Part of a small language model's weights.
Training: a variant of Muon for these matrices, 237M tokens.
Each number is 500 + 50 x the weight over the matrix's rms, rounded and kept within 0 to 999. Layers, rows and columns count from 0. Numbers have three digits each.

# down: layer 11 MLP down (transposed), 448x160, rms 0.327, rows 260-359, columns 80-119
# gate: layer 11 MLP gate, 448x160, rms 0.277, rows 261-360, columns 80-119
# up: layer 11 MLP up, 448x160, rms 0.29, rows 261-360, columns 80-119
down260:456409479472459532522544447524460462527605455561492420509458437419457553512554455529511464458575534522444539500456514502
gate261:571539521516539436542471460516537544477464491577474454412477516575476501519543491458572582490518500512508449512551437496
up261:502622440478504394497501529506530453482565481569563491553557507514528478573489542431519518509491540467467487472496381473
down261:507487488545484467513494534496493533561522443447503505523439507515517471666516453529506489435433454425575439426567464506
gate262:430544514440503473457471623451466583426534469500561408542435478425440411509595579436473484564453458537524513497520526555
up262:541503515509381431616406550502466488600438393424475469475527512427539397534492500510462489489442420626521485525518557537
down262:544526442495545514586560472506501461481468427510536543443457578481391532500560417556430525455450517497456573557445497508
gate263:518478521486628508466509496561589561507510431492518500513537429513424432480505461528516513537508414550478534477529529482
up263:519514415423518493472534650341450546611425537449517473445555448505447516537429495505439609402547404425404498530492463541
down263:599514466460500472368430474485462547530478428474565496478587479595554463451535585478575556534548527477527556528535521504
gate264:445479543492540437491482483472494514492512457479544491507460561548495559407446509489477515470569436532431547527523509444
up264:474511534523415500548521517429490654453537548507535459521503397450388454496532529517448562487542439588626536547484509518
down264:520512468408481555481462486589524470532485530513431495521501492482485532661491446482472480582539542493611529447488490544
gate265:481586497436504510447460524501399477544474499450548508445519452513503571480446480608578522593499528549525497483497540483
up265:513575485563500553492428473561527469531538571555420487454454475569480503556436543387419549551542540599555550549482475491
down265:527440574506505520461562485492514586591537489420554386585550436505470559545498476510417532470550421474452414500547455468
gate266:471529512508490524460467429448613515464568551542410530511508577597493414611548599472548507524534548442483542518529512471
up266:525396488472483518498485557582583474492490475526404514494421538464493550525471565473481489556524488524519538508534523594
down266:425504465574445538430554521466441515447534561581492454404427433474497567518463488484421450516423582483481504462450435483
gate267:514654468539391508479514503508495466496476454499438465455418537474437455474440515654536457503459556580496436468487459499
up267:488574481592459500487541454551512482568541446463397546460595560424544439483424535556506503501550511464475405493467492492
down267:526535425520474445474567466476617496510485555469424538488576514434488528516491484428523449578437422481422512445562468475
gate268:421539551488457452383520506525486554584494462541503424428425471566446452543484521503521455588489455550521389539511573411
up268:400547475469493509487473476421463488495452474556420488401536475573470439478467502397505426409592510501450486489517551509
down268:513461441429589544463440526568445534476490420502484453425565482539428544476448416376429489507500533482534507536568549513
gate269:480599431484450389477419515566466367526488474486431579509492506466432507577509444474553564528490495483511488486414494599
up269:465533503483544475516459484490579494482547499530486523457429481518531441498500449520486383545459581492525593526541496535
down269:435488514493452525530428495487382574537479504526580534501540525514439499516551474463475547631430611510513511429497496484
gate270:420402521483533421567462482526454484463463532311458460498539475484517522594534454451460535475569396502564450516549571563
up270:533461551578539478412455481461539445535404567508529431481460567457516557516496450561500487454543516503464608581476463576
down270:449497473528482542554499534514443613510529493473507423559380421421534459416464502535425556483509442474498500441525446565
gate271:509520460556427457476520473472488514481584558531488478378567575493415575476484432490527513498507431512496524442571596530
up271:504508429491436487541416429426587479516625499467529521474575604567512442416430444602476407452518419559402558461585474552
down271:552561449525558534542446471439546468524451587528459475498502520487438517444454506580506414594504566475571509507513492464
gate272:516461497562574561462468486475529518429477525497514546530449437521513458525442563495567419537540543471463431482439597482
up272:456506525492530569544472528531461483497579468481484518557545415493524466544465486461464507515423445526461532462497490527
down272:527596539562524428504428507484498468513512553560508547460526523479575535464428510538530473469545536505483553500540440504
gate273:555554554470526526540441588560543532478617448572543488513548500493390464528495394460458483507499440534502463446496572541
up273:507536566523496479502503542548465455442508571470451529506443584540504490459543489546522549441522498483473469537457517486
down273:593484445596595524472448514578598445504521498510548474524430469527482482532534590478489516478468524492450593396528494552
gate274:542380515427491479453491575556490486556469408502493425552555609482491546498542559449585430502525512545488450517459471466
up274:439473526474533556479498573529520521487556492462515465526495463495603529438464422463537523472542478433489532522591541426
down274:442555456549471501472474454465450518551541479510481543485552558418457424540529540527546494544468491539496539491388474573
gate275:575507541596458479525526508459582532519548288538434502559471521507540471499535484458604443449542582532578509528446481553
up275:445490501570471499465551511471466507529453430435491422504506600467590434534455468434437472410459633490478588474497528507
down275:489541486511567453571606465418516429412491532541497617473415473555601526477393545417584471501521460547535468501560557490
gate276:521474624431552397434377561400512472509485442453492541518433439448476461497514389468545568643501508442457454435518504494
up276:538431462479526503440548526530561547529487480498511556482514579518540458487516499559448481539519525469457428406501497507
down276:602484491533512452482528515381539560506510527439493594498496570528489425521471402532452546554493433517492488410511498534
gate277:407497549510567510606484556459491472556581528467590462567514495516537548537515519483507443478470468538492530446489493547
up277:427507579427486597487392542440474448599462567393475576535477491469487610474492482475481503491619567481490592505549443515
down277:478548462489466487528466527490532497550532477554489410476517543498500588551551522443480489604426485595497463417415454518
gate278:459518504473498562559490508512433527386508463546453523591589440553522541531554515544513443533456435532486542500502483448
up278:591496460529458529517539511572552582553518428521495420454564515495515504542517461544528499512562504446464423470484557612
down278:543491531421460528507476473526420450499439451550526481582395444403576495492457541415540564468466514506443465502489542487
gate279:563486413495593515569489468538429479586505568494454521506529501543475508607559483510514463555571517516484462446304508546
up279:610466477485524469494546507420538462507587435497499457394467527558445492533504567443438478523552528527538487436469530448
down279:489548501446506357503528458525455528486446513576506532459515517417479482446394591546563497522474500535554448493477538558
gate280:518480574454534534511547499501498505479479491485466527477390653493455465409434517519537530524494460545440483455550454541
up280:517379468520596491487554440510442461511528461533376580450517534535435559533552635486471506539512531473491510438530484521
down280:599480477539571600528398499547523530506476547457475543520448463488544396482520525525445540464605491524466460485490506495
gate281:466465518461431432516452464438460524481396474496525498499546456438522484529520452451471484482496488571508523524451500447
up281:583536466485499481478544564519552411502522512446458426519474579458497560549404474439552460464564477486507598405496550433
down281:531463475465543599548595474480483532440543606560466454519480507585395499399537521554495545569472458434477488553473464481
gate282:452394515521534625423495550529568514528498494497451501514486529505466526495367525412478622500517513471505500448456447455
up282:485499490465516443440508497463531447502524615416463445497524511521485475501458471467441461472469512495543541438579546520
down282:499470502452581523468434411526453496553458425589527442555545484402452533421502472458469476480525440529466508583509535446
gate283:535498469574520417460553437440561550490506490529489440467472482492561516414494568601513520498463597466489511523466524472
up283:514553424512522374460592510417551505492450418584461561473575599622533501525461494512539491488588510437517466540455490487
down283:525498446509469548472541451489523576387503472507612476432482528396473571498448477536531520472505625558554526536512543537
gate284:535491438410492542508479528638506524576490513479533510471435500572492492436489571394438496470523534543445439519517451437
up284:626480547541520437379456544485493578501459454496416559460539454386400551513493473413436563547489511492415538568470522521
down284:446509495467503527376562515585487534424547539629417535460499507480495486459397539518509503504460450440566537417520466470
gate285:503545526523563510532459571562506494425547512474499538473535464549545452553401586541468535614496460507490512502453495477
up285:509434383457532622510441529444460483553492476492498482452452443480490523531542556476399421462534538520510457527526430538
down285:405574530559497482495498605549427499462456516478530512596552477462488524458491549595515523491425533441556528527600444451
gate286:507553512533556520573470592545514438508525387543453382552534473546601456471439453520463452499492591520472429439492554512
up286:508572459483532453532449456516447528385514524515490537540436466501485506470485507583466492520439583435542461507531482549
down286:421478499438564585488474403428443483491576426460460482644540435498494513374471499521426535541455573500489516498431476569
gate287:502504520435532463460507564453568497516557508518460380563586471338572443474418512523541462532529504528440487542452514458
up287:418484568555536483489614511491567433537529596487582510611472467468482519445484490436452418609518523493448469482584478475
down287:561469439510535532558400515443527547427515532439528535558505505453453491498554461527601484419405499500551562446481538483
gate288:618525513431527506454498515547527550540504504439453465497506493521534495443481445550518476481541484462451530465495435543
up288:460517536520514508603359488502462500568477526454569563518510513481494375408554573437518527499510523530484569533592461424
down288:539407538517451420487542590475575500508475497499505487495519555547475394463492441537445453452412390405511475414427556586
gate289:514530563437533511440407532485397615587528534454446474568400513495538502487503487500567524461472543586501418527452514513
up289:586464462374575541448532514460433568528466479580494497497383593468439563493465466492541544500427541571526487476479448492
down289:531482449554495524560477436587486575482429546473507552568475438527503466575469451490566480500542372467483525685471493479
gate290:413442491472503506481445500564492539593501482452491459418520456542589491534502445420385477532508557463516517459504494530
up290:468465524537534472580581400424540529534449467522492506494549528402474547533582645507599444446465564568539483464500490527
down290:579546530520439458554524595517463532419443479384408543438535530477525585466504497551496500555487426523477580478570545489
gate291:486456476500525414458580544515460497541445552652432464507543464426485575532540474439492487492508538467480424608538541560
up291:492516495383533458473524488665551486552533491649499469432466447491510534616430440460514526553535503442434544493486515570
down291:530412509447441554500467599441567417463455440581503603501508562482529471448535477540573576457496546535512476482382463449
gate292:482497556507455516521532518408490477454468496538439460561487538434536478519436370443521475511496497486494456509496538638
up292:596523490524412496510527567484469547626495475465489482525542486540503496503428527519645535519492482635437611559550424561
down292:503489648558524512415564462554483483543449532477516499461469479575467456424567534470343453447473517444444530588525510500
gate293:447525533463460378542495518471546441476435451529482549470481507503520557513453455430497551387396434447504503509472485436
up293:492509579447526518449478413536489469473516489492606473518476437498517468436538466519510463515440568513559354453496489455
down293:449533421509432498471533606449484461490436521421524554443610503529547514535548505543445468519362482507522520517578488458
gate294:519505537506471516589501448446509535466424490521562494505482445536522466486449446408535462497487417547464483507528505505
up294:477556440499535522569463497519544455454609485454488414522429528480501372422490432407469494490477518506519448486488513576
down294:558510495522545577429438568404472487521477513536628475419533452480492544534475377501476567478507505611508505483519394432
gate295:446535526470510538546510535553539466559437462500533535562506459549556542566465502524481504511450517495481424475434440523
up295:528598519467474482486532491529563392515412438554559544565487496566516461473402569593600479591413501550592520514481553412
down295:424442516565555544524512513544547561504533514529588488455558499467466484401539482511429499535586516417364495510506446513
gate296:575617518545504502520464500663455555562460559436561480505565587504562507472526550471477411474495486418566416377501461538
up296:460460584540469444390428509473471439484520478556467511485459548555530450361425536477392527487457531429453473492550498500
down296:593521491475590525504620493487527487550457565457523477508561386464416472463516506554428568444532489556488511531595550590
gate297:548440414466550497560503481483588594563548490511558484509482572509540515496556501512527484445544469503409471527483474496
up297:522500482489551467455502488463538536534497452512450466511491478433468525526471606455518494444445494449406502519481532574
down297:501507504511540464465380497534517562541399475578558509437514598407509481457546463535405509528508433556431488404518568464
gate298:605547458462462519486552549539474550581503472526465558599449479470472451500541524467443589471477483450475473430423447544
up298:480445474588497535524541541505624476441458503449452567496483548512498462504424448441466525494465488503512466464399445470
down298:501536509484424499453491473456441573544458467517480541559520443460525458492487592470494468465464567433511462566536457519
gate299:409491470437472436397537544481527469491402547475506439513570533457462601483481555444557500537453520483520495493482489572
up299:419502535477490555487505457483494541505541485392477488571415497506535518526541469504569466523504559547372463550505473525
down299:507570499541453440537470426492470505387480439525504550456502512496500531519435524523483483536518558435543528413577639493
gate300:510481457474456409473555490501560506536496490512541485437537500500509510613499496427436501476459448500502467490477582506
up300:513555420471507462520530479551612461559423501514508576520410443547581473489518579443483464417458472513497520441520472452
down300:401486463515513515527545502452508537493520494439483532569476594574492477436432397472528417536481480464474489495506446563
gate301:523559563513576528473499469558472433527420474434509531561533553605461521561480474394577477519527466515498558501490449494
up301:467523385453563550501476580468441482497564528478484555543558461588476432518451434521536545527532465561514515537528541454
down301:534499451426443542483483420518531572511526513530491489433444380507544395424445488525372493477416485469479486513520497478
gate302:571570599549471462520487485416584547502461396456480527483519603561470531529601425600449549547530490500524543508557574506
up302:516475478532456419464554582527496398514528474529500559534535349527465558497522464524539499503498495526455513493479539616
down302:617474488562570528519504526569544398534516464515552572540579523484572431532450493518648640596429568462518508520531480516
gate303:513545531528441494438453477562555530541443531430551455472491491526451415476538485491504515553503481488447453524582544542
up303:590461555486548526503511524437421449534471447545430554559517528491481530610497496476460553480517504339516474525530546534
down303:491537558472500600513439463474418507505473520470475505562496545456439437549471520484488511472393499527452478499497464457
gate304:559477508485521537553548478393530487470447502573494461447429554479580441588623525440459461514453516521542560436507506487
up304:479451582557510470517610446560556590470586513431449514504515429480482471564505552625481515557504536472449528537539458530
down304:468452569529510555599514535606566504462463546505480456476528496566544475462472551507494587454537533535411361604469444558
gate305:512466504589525502528493527440468501554525546432578430523620512536586518455498506525563415504460475519540486478486378518
up305:476475418491464437501479545505479505472449568590450492412511478437584549447520518405440457504466512461564477474553553454
down305:518454565476497537536466535487390540553527495452370437468518566581474489566557490414563548510530462454465437446476438513
gate306:433506454494439483544537439462552579516581416527561431494626492489509495486508450561524515499505458557566426484432478529
up306:524538452538487469469577492533464451545481514403437464535447475426560530534471439570498490493551507476462541574483518494
down306:524439488525481564444491400527428430536488472649435509441461466525478418438500443494521515435509520458509522522454553533
gate307:584457554562482415513346488503632461550471526533474501428505549495588435534475490555576407414560524486523456515496555555
up307:532489451486563519427481472542380461506554512560528485434488390510508541562437554589507433529500568353486535537538491562
down307:567405455558528525396458448476431385490545530473444522440482555429543559503541491538559522428501509451573513514469429517
gate308:425561436497465415418455534420482505502509460484524467489417481419434507491650473466523448435555516460538526489497495494
up308:514481440519465531435406472492568548493446549457476460438508501466530554492439408501505510573542543538444394574545484492
down308:472580499561531452523437474503440456453495443455526485581480564556377514459549453552543455428616503488609544480516534530
gate309:566474524491475471524569529515570521460460503498544630446505524456552414389546536466360537424542406541417513432446568532
up309:525455463503518510463517453482565512498418426428525534502478582559616515490392573431443474343539505491469507410473560410
down309:524523461473522527465492555594433459493429498569439445515419474483559508395408512528442459371430386503505542433550410486
gate310:535508520411492479455544547549528549499430557451470605456516444496444549407448461529462530454491364522500479454467503466
up310:500509555502496512481400596514512456397495560470476489512522515489521509525356519503442588498496464475503508548543513555
down310:522559509442486536462550534478509480548480511357468549550464453402478456543562484561583533487500478504436593532473485541
gate311:535450393567517461530528457493478554612462431581507425448597547501505399576493486562522474502552513595463495493542460471
up311:599508475458464507495543477491471482454466580463511433625494542453526429574575417535539440432479471471541558411474521492
down311:472327516491444508454417498463522436498498430432563505497354492598538464491529504511509480578536497549440512505554499481
gate312:509515492518538576532479449457532561490478510498554410500571514456524650507523519605478504499499449550474476507461470484
up312:513446509466550479436520548502467485521537578372509440416474441530422512533554532470494536476525443582432459521362544482
down312:536477458544430506439533587504537525436546468477550482489565467463457513468425519473499516504430635570439522445511512570
gate313:507515484517434463485559506593423420450417439501486549534548478577440383523521510424493539521431478507466451587479512441
up313:469530510459427393485533439527531529491538474579432508552467491534549445440610639495591412469373416403538536481548495591
down313:533490553453464491500581537536522509420469467550552474510545484502569518499581519483538532496504481566503483472579518559
gate314:508496592541513486452559544519475546508403532542500436541491505570452555477499504446483556486505504566434502493451516496
up314:594418505547511536490501476486505499491517550480498481522483497477511524501469499524572569383544462513492448557442463504
down314:383566528508482533465446488488485482525508417505600465517438382474502476500425544520514482540537521461570517496524557565
gate315:533517503396471523505483514568602569440540495433537471558489497541500471609479517535525420505547471560416487517445557601
up315:544533487514426427475519571460468523505456473503453516557540414456499592483484565514565556489386508546551468421578494383
down315:527436553584496462485474528470500476517416574553400509467542489507503569497551533527497537478480481489446477457487433325
gate316:636457521521485476451476629519537463555492537614427526519535484562614434528484335508519538500582496484571529543541481498
up316:393589463505488473507509418512369513547566499514568498584436471479493431486515530526478541452530468553495419413420488541
down316:477491528446522515506465449602563441481440533467511478547486536506602501478497480484433505466431473584428453516432510479
gate317:528529435484496476492560566463555502482561425547448460549479620497467479508558507475423535508500469538379514530439494429
up317:573504460532531487494451488495477402471504448483362518514476545556523540461460450457529526570468536540490468578481502604
down317:448508459524555569540452506479511437523483533484442448541570523437541402471469391501556568527388454584494464432449498533
gate318:453546586479583597496499443534443520456532481584547473547468513467587490526513420568497577471454567423491540576471477495
up318:534599513516436521387517507519582452534366450471499491594504540504555429481387551505526588561547549494514499599493500530
down318:462563505605452537429536530424557480518450504472576595465541598449447393480452530540520493494444486437486473542527469476
gate319:547492413518337418480473533470547480426487516435472416573525497524522497439501515461573416493496410489494489439444472525
up319:443471461504463505521498460478524464520462514534475564519532468594498566536369465369474585503535411534449509593553636485
down319:471532528507438429544380562428419602412505483516562419477483559472555518480489409494473463451526510386471535560475500487
gate320:457490435557509505524449550531483504551520482608553536441511400436550556513521451429443509476583478496492516513449374520
up320:555429482461423381459534441479401502501517513428544474480545511454408506510500492524502469484492502474447440484465441486
down320:496559496539537481498547538536560377548591562481559519536551589469523558469488550564504511456634422473431537528498502459
gate321:504559480602379539570524455504383473414451558549425401485461517501490471445467485482498547466535506415521470456550524485
up321:562462482527518484431600524494492530510486541477492530499421431475387528540600411441542420448365578469563608514452409472
down321:435435447469519531475510540459494499554464461519510481504469516485487472541404586578440505464547551482591518506493496527
gate322:389461588473513457438450454498466479432413489457489639488452532565532436546447442588537506389417430573465420454533458560
up322:512456501614567438504436555516525511513453537366491543580473439539535578544496453527450507521453513490494460411569475376
down322:521431572518485496477522489468526444517574543492489453431503553505511526559488480461528568469450485560519488502480530524
gate323:525484535522501509512497538461535513510484501629493501492498499494491505548538436457508385466460570463559501422556551492
up323:605477497519531498502478409497493476519488506338463522491425445587506448516514531537513547492515551538455429403526487514
down323:427542529597319535540412486509438538446544409468460488516556414498468559564448572515461478505524508493504559482494547457
gate324:402477560480551431439506484453516618539550419427514515404521529497447486587583510502421421521532375480497486549407500588
up324:495453474538535595469453460462502479486569419466467406479472511529469425513461567522531538466561557504488483519479477487
down324:501497521521445507493615544487479485431443503534556458514421490452523427522409465559498489513576465482524483488482574479
gate325:433517530522476523499511558393553506457503437501455514382485462656521575406516540543468491549541504514406481571420526497
up325:502534533502498425474456504450489551413482510507452508528438516542461457508505454618524405597504503542557501494498613557
down325:486555479603555504520547410433487485505553547495474502541546499477518550534526478406505512453519494544499431481481440435
gate326:518532490430572484529498575532528486526568494541405509538405556473501541498551434416487432448407554527432408488451502469
up326:495442398546489460504502629462490500479506517391598552560563487442465417469453427484533501503577527453537404450559396489
down326:488502502436583422443428499549435634435563553532509512569545512580475540496433466529575486464511533530531483550485526497
gate327:598494413565527450426532554528493570492477460573448435552551401481502524380516533465495531443565460521546486500507424500
up327:461433512437482464433466547519502550505433538436500517468454480532494536522477468516534439382541549376458558484592501524
down327:464566503515509428561514475558471456510421550541459554452571484561491627562518491487508529365527485479458447510499492515
gate328:524406439444494526457431412510438554461547557533514473509390471495446548562537420462526444498493499464434473520462508438
up328:556471410470527508511446535467479563487470432587615509581512456502501522503601550417503573514395543529475496640500466501
down328:500556544444440473470433570476456534408466468490598469562421554509525513567539529504465475545489557398492550601534486463
gate329:470391504504539522576443497501483453543580499547450500542561509475428472557512530583448440505540552509528471533523513421
up329:403442468422489459537423431523550454418517568497468457491442587494548429495500430470519524593502542458559520466532522530
down329:481551566541402532459463491461493561532486563524569499569505467469436487595450480614512537462450500486612408428465512525
gate330:555476390493477510478546552535484546446417648547424496476544466501566539521508483599469479534446456493510539473550470515
up330:509473546561540506524540419470527589575515525546490624477413610527493452521468570488541454390560585547436626501452530493
down330:475440536547475476571400567537563510523455555609542466470499470493472523455510541473448408465527412471555447474457477479
gate331:550523497479469447547493576517437443416559485492486500501584452492500528470520484438489523478558564525447462536461517577
up331:493596491433536463479453579500497562474434498545580471543474467492569510585585597504511475478604596477518515514546500538
down331:506520513579485502510542473618467460472484528507583481579447452436544624466487501486599470464511489521513521555526482542
gate332:410483483564559518482494530505548539583518482481462508604562412543464534561398543547453470437493446503441528507515492545
up332:479505519478508428592502475539443448485482480515481527444455385408597528380507478466494508476494518492425422574518514541
down332:569591453525479452492439502521490564525420434432532512464502515555484477558524627515464572585498503560478467495518493535
gate333:578476502577463467566495417470508582461507524469505479508390439421468486468527491480529366470491494528451433445453503530
up333:517554551416427454412461484438553479396521541540472537600479550556491454535455443532466590586532475525497577393565505403
down333:554557552523528513429550534470446490547439452576625521454614494532529537495527504529501496576460504407478454487494398492
gate334:480488466531536484493469504567541536545463475544499446519407490389465518556506684441492502441537440515476564468459626549
up334:438530511557474445567514420461480506429550515600483509537551481533430486445382451476479488580556515456443483464407564455
down334:493507468406587575448453516479471471598488444564632527524443523519514553588530544505588542512573552535522540546533461490
gate335:436528606467486406465511527505518516492455502471365496483457593484417512497474467421498364504446553536500538529407566522
up335:465470491417498436523508534495532423568463491532495525544476404399462511474606541591521442468629450440482479446442458464
down335:495473573556561548417473465541496550569478525563475508482468485498472510467480495594506490483452500509592467418504545405
gate336:470401587499500399513522521458408625508584475479449449505578537499495472501560441520547417551543526463478483509467514468
up336:422452453488495517632512590510570522535413457566486515604534386511421469412550430481518456461512392546560528569464404588
down336:539389505514634500495531470540485555501525502532459545581489523463505417465474462440559443547520445487563506604461452458
gate337:428495556491512449547516462385511467378450603476451542466513512557431469523462513551525599487535468448486526471523349498
up337:505499490476583574514498500527445493497483464507551524565476506496447522535486462560397507534564544551485523555467498460
down337:517566573455557472437430533611510548553474486493570525510563548512559478452586500534541500544377527425563533451426503450
gate338:406433551528507522466469487556537656521570499450570522435467490420491546486522511538515487483463460423550475483467498466
up338:547570531476474543486612558526540504452511468535533457460486468486494543459479573455452565528519512599452429415465513500
down338:488545603486572479424523496440568488541450450554417514629460434561556441536538541501413495533437370381541514479465586535
gate339:425528614595480590530458444535463546494484434489479522445465455474525511567483643575446483547476449490550447515555555508
up339:488559541448536497480549528434529435441476627464548571432537532577515442587452529470530473445513572466509552472550482499
down339:512540535592499452493503528502550481533548491436507537485475481493495488486473507468436498543441484464559489551572538501
gate340:507435466526482552412482559487525470536622585497501446497508536530489549579454529485516502611487397573537452552522433388
up340:455604483463504593499542495526478455535466417534634579478519491467481562475607542527510583434578559575481505379534512468
down340:511579515511415481493458427527500572495540542525487455416527515473582380593534617534497430399498477419393512479517474514
gate341:532580463464567529565465507510512539540429540444532450564531461451510602490561527497566518513518459450597379474539563536
up341:479461397543483475510471462562475393547537509585508498595537548440445480495487502523480507454593491477592558458508507541
down341:489521473475535434561500491546539529437487607491506560514557523496491466531579535435516484500484475387532531524458533519
gate342:457480601474414339525537503514512531569609504524449455429478560508420541507433464476604511607462505594553533476535476501
up342:524443500403492578593500515358427576505486538450485470538516494443472454473539523466453452573544438596474501454453405531
down342:562432507493422553526514447524571457503470529544552464544456409504544459429493492476490535570544556474497333483439454536
gate343:491538610469433457506532542549441544508542456482442509488517532470488499509518515484459577541449540529547536528569498438
up343:453459390532535485507523494461545512509442443461531545522481498432531468448419491515473439532570558473502501506513432477
down343:524448495447513388557501504489411421581569438593549498561396452516496448563529501548592575476508488483539626515486557489
gate344:535525549438535449512470483476513549496467477499497436415512481560478478542420544584622520626624472446589554519512529526
up344:486527422396551504485556515445527477422463482473465401529561579538572467441472557518500472505520543508417496511372563487
down344:447472513517494534485505475520487414532519543476556469467536531510515463506579599594488463525499627487512432517400501560
gate345:554520440567449616540438583469556647576494414491434480537423508515513539428483452449505491578480582456485488507438461488
up345:444391401485482559443463441480556482474527462529447542436420489493436561361421441484421543537521510386512502463539480491
down345:503575544498468475478503541466461549423475582438516414428499494451509482525551647462513543537485455538484394515508568520
gate346:458525530524515527439365479536536600511495517518537474458461498481447481545624531480565452493409535570489566486442534520
up346:534485557430466557529584519488540502449514526340482424492503461517502391448474528530506501450516559540541571527577583477
down346:491501536506442452538453555573509467503496539454493529425537487623448402526535480588483491475402400454514627542508489552
gate347:549504445442409529540548533492540579407448560531527418428480569493474428496477552513436449492491509571524349476499515456
up347:536555490621531563566418471613560500541531483492559437532571542530529460543500517427433537552507433454539470481421555471
down347:445467481593493540470542469567568503458463520499480328507479504441466493557491544492531471565463496492498432502510620519
gate348:474493557373504406438494528463504517442492493443609515559512468446424493568441442542540465507478568518447450490536487495
up348:503535439610468448534543448561499511544530551494481451537538543507493459518461581490499502594406471529563523433528490472
down348:505472599504517513393461505446491461530589472483516450479488546481489501508533516543411468462441496469573572502458452505
gate349:548448527551540526525476523485435538445432494483537486556581586548481475474355469483631489518519485457534532485403495536
up349:509473563485528556555441526430454571502552543481538537512568564467510545447451527477520615519472422457537571541396465481
down349:623443456542505488476526465488528534573512453582446475431432484457422534548437586442573456490506488421552489574517523490
gate350:581547533571483399527504433569557480567475529545489504462448583506478509468529535567574583471578488468568522514560464551
up350:643441567553484487503569527581493539579459539490592497440499530476474359490571522541530528468505513479499414500511496471
down350:415510527498538608551557520433469412502449510429540524581534549484503478481517472536546484484475492547481422517514538484
gate351:489483512542476479510528510487399575552425518500463496472444477481501499567417434522431458488537482611377505500473577566
up351:534464476584528518416512524447431537459522547556501406533533569560475387431636473477608603557439486527488387527536443533
down351:488375537509344462521435524479553535498458498573452472487570580477478429521401532508602435540509459560541498484491386502
gate352:441481511504463477503571551511575502469512529453536454436550606503547556511572596510573575592524534455588479511527503554
up352:552507574542488530504548532507496565462479534508521564481414564557465626524419461416508593507525555424497473466606534500
down352:508508604506569402512457541501609550470499508448506520488545528579571480504538552437515575542527495389536517545549509512
gate353:577477503505417392498528503488446467560458537511524464533510471474409499555531564462491468541447439382429457452513447543
up353:473532521436489585530477560483452463442571480436532520485440477511492586556528453569534496460541472544398453576461529508
down353:508529533489537491488490448532483466509487465585422570498483457566443449566553491537562504486510453521447478448471505648
gate354:441483451409498417522581396482513501547457461404419470473484513433497477548570483508533491429473522427409496488548486528
up354:522452451582451448588493518556553539508551408517559500599504416527448508490485529515437517610568572600545511470546582423
down354:464575591526553542420495507477503473554491468505566552426488438511544559509502595562623506463531539539455487477461501589
gate355:457488525473536534549494502550511452523480517484521454492403542456523398515495512522484436565568596441511535511529605440
up355:516371421457463393489524467403449480506423491497564516428496402568545495522465451493471569553458518495491462552467530527
down355:528479442548603523444526496616554463458560415458407568481543483467520486476495591577466457538588435548506493422460479429
gate356:505550525497516481521479547486540590497508624472515389504460517526428378506555520465559530564491495437513472428471547554
up356:509487428604516463483464588448524501551495547539596461396486492493554539548556642575451477493518523476491602555508566503
down356:411552542463500432475556511405442526468469543496552443458459435554559452546537419538490611577539505474461567441514512556
gate357:431464521439521420490494569521595475517458430473627466549483540511537443417520543420450548526462406637426452451546478548
up357:529463587481436464472549480504466455543508589501503468621511415485515451520384612515491548443526552378527513624534470467
down357:531483557498557536482537434530568525529429570441573471559540493508430490519477545444526446404510520548500562515449543556
gate358:503517580551542594484485524533428386424492511535573463450576513526523465525504426526468469604516568509530480445498556521
up358:508432529508464458608536564530521488533534491517503502530652569455524456400518416558496448476571487540602461418530513455
down358:503497543506536569497409464508468527467479578502511473468465493461489552550509506559521446382580631569507479504474594475
gate359:505441482434480500535530436463538495494465498509490481468485488539560556439545459504526456600491422482487505408542577551
up359:436499504500520427434577514525596503525562504428532585485608511478430401503455548572544497529508510560449483530492479380
down359:535505499470539459500537543500439490478527428523519483421473441499431558558561492461503529561589552497461485576488541432
gate360:501586541538551478545454447447487497447474469552476487476545453549534566519436543470459459442504558559374510498462603479
up360:541437532497482431543503463493448467456523521489459517432495435458547443528581488407503453449419557511538440436467528527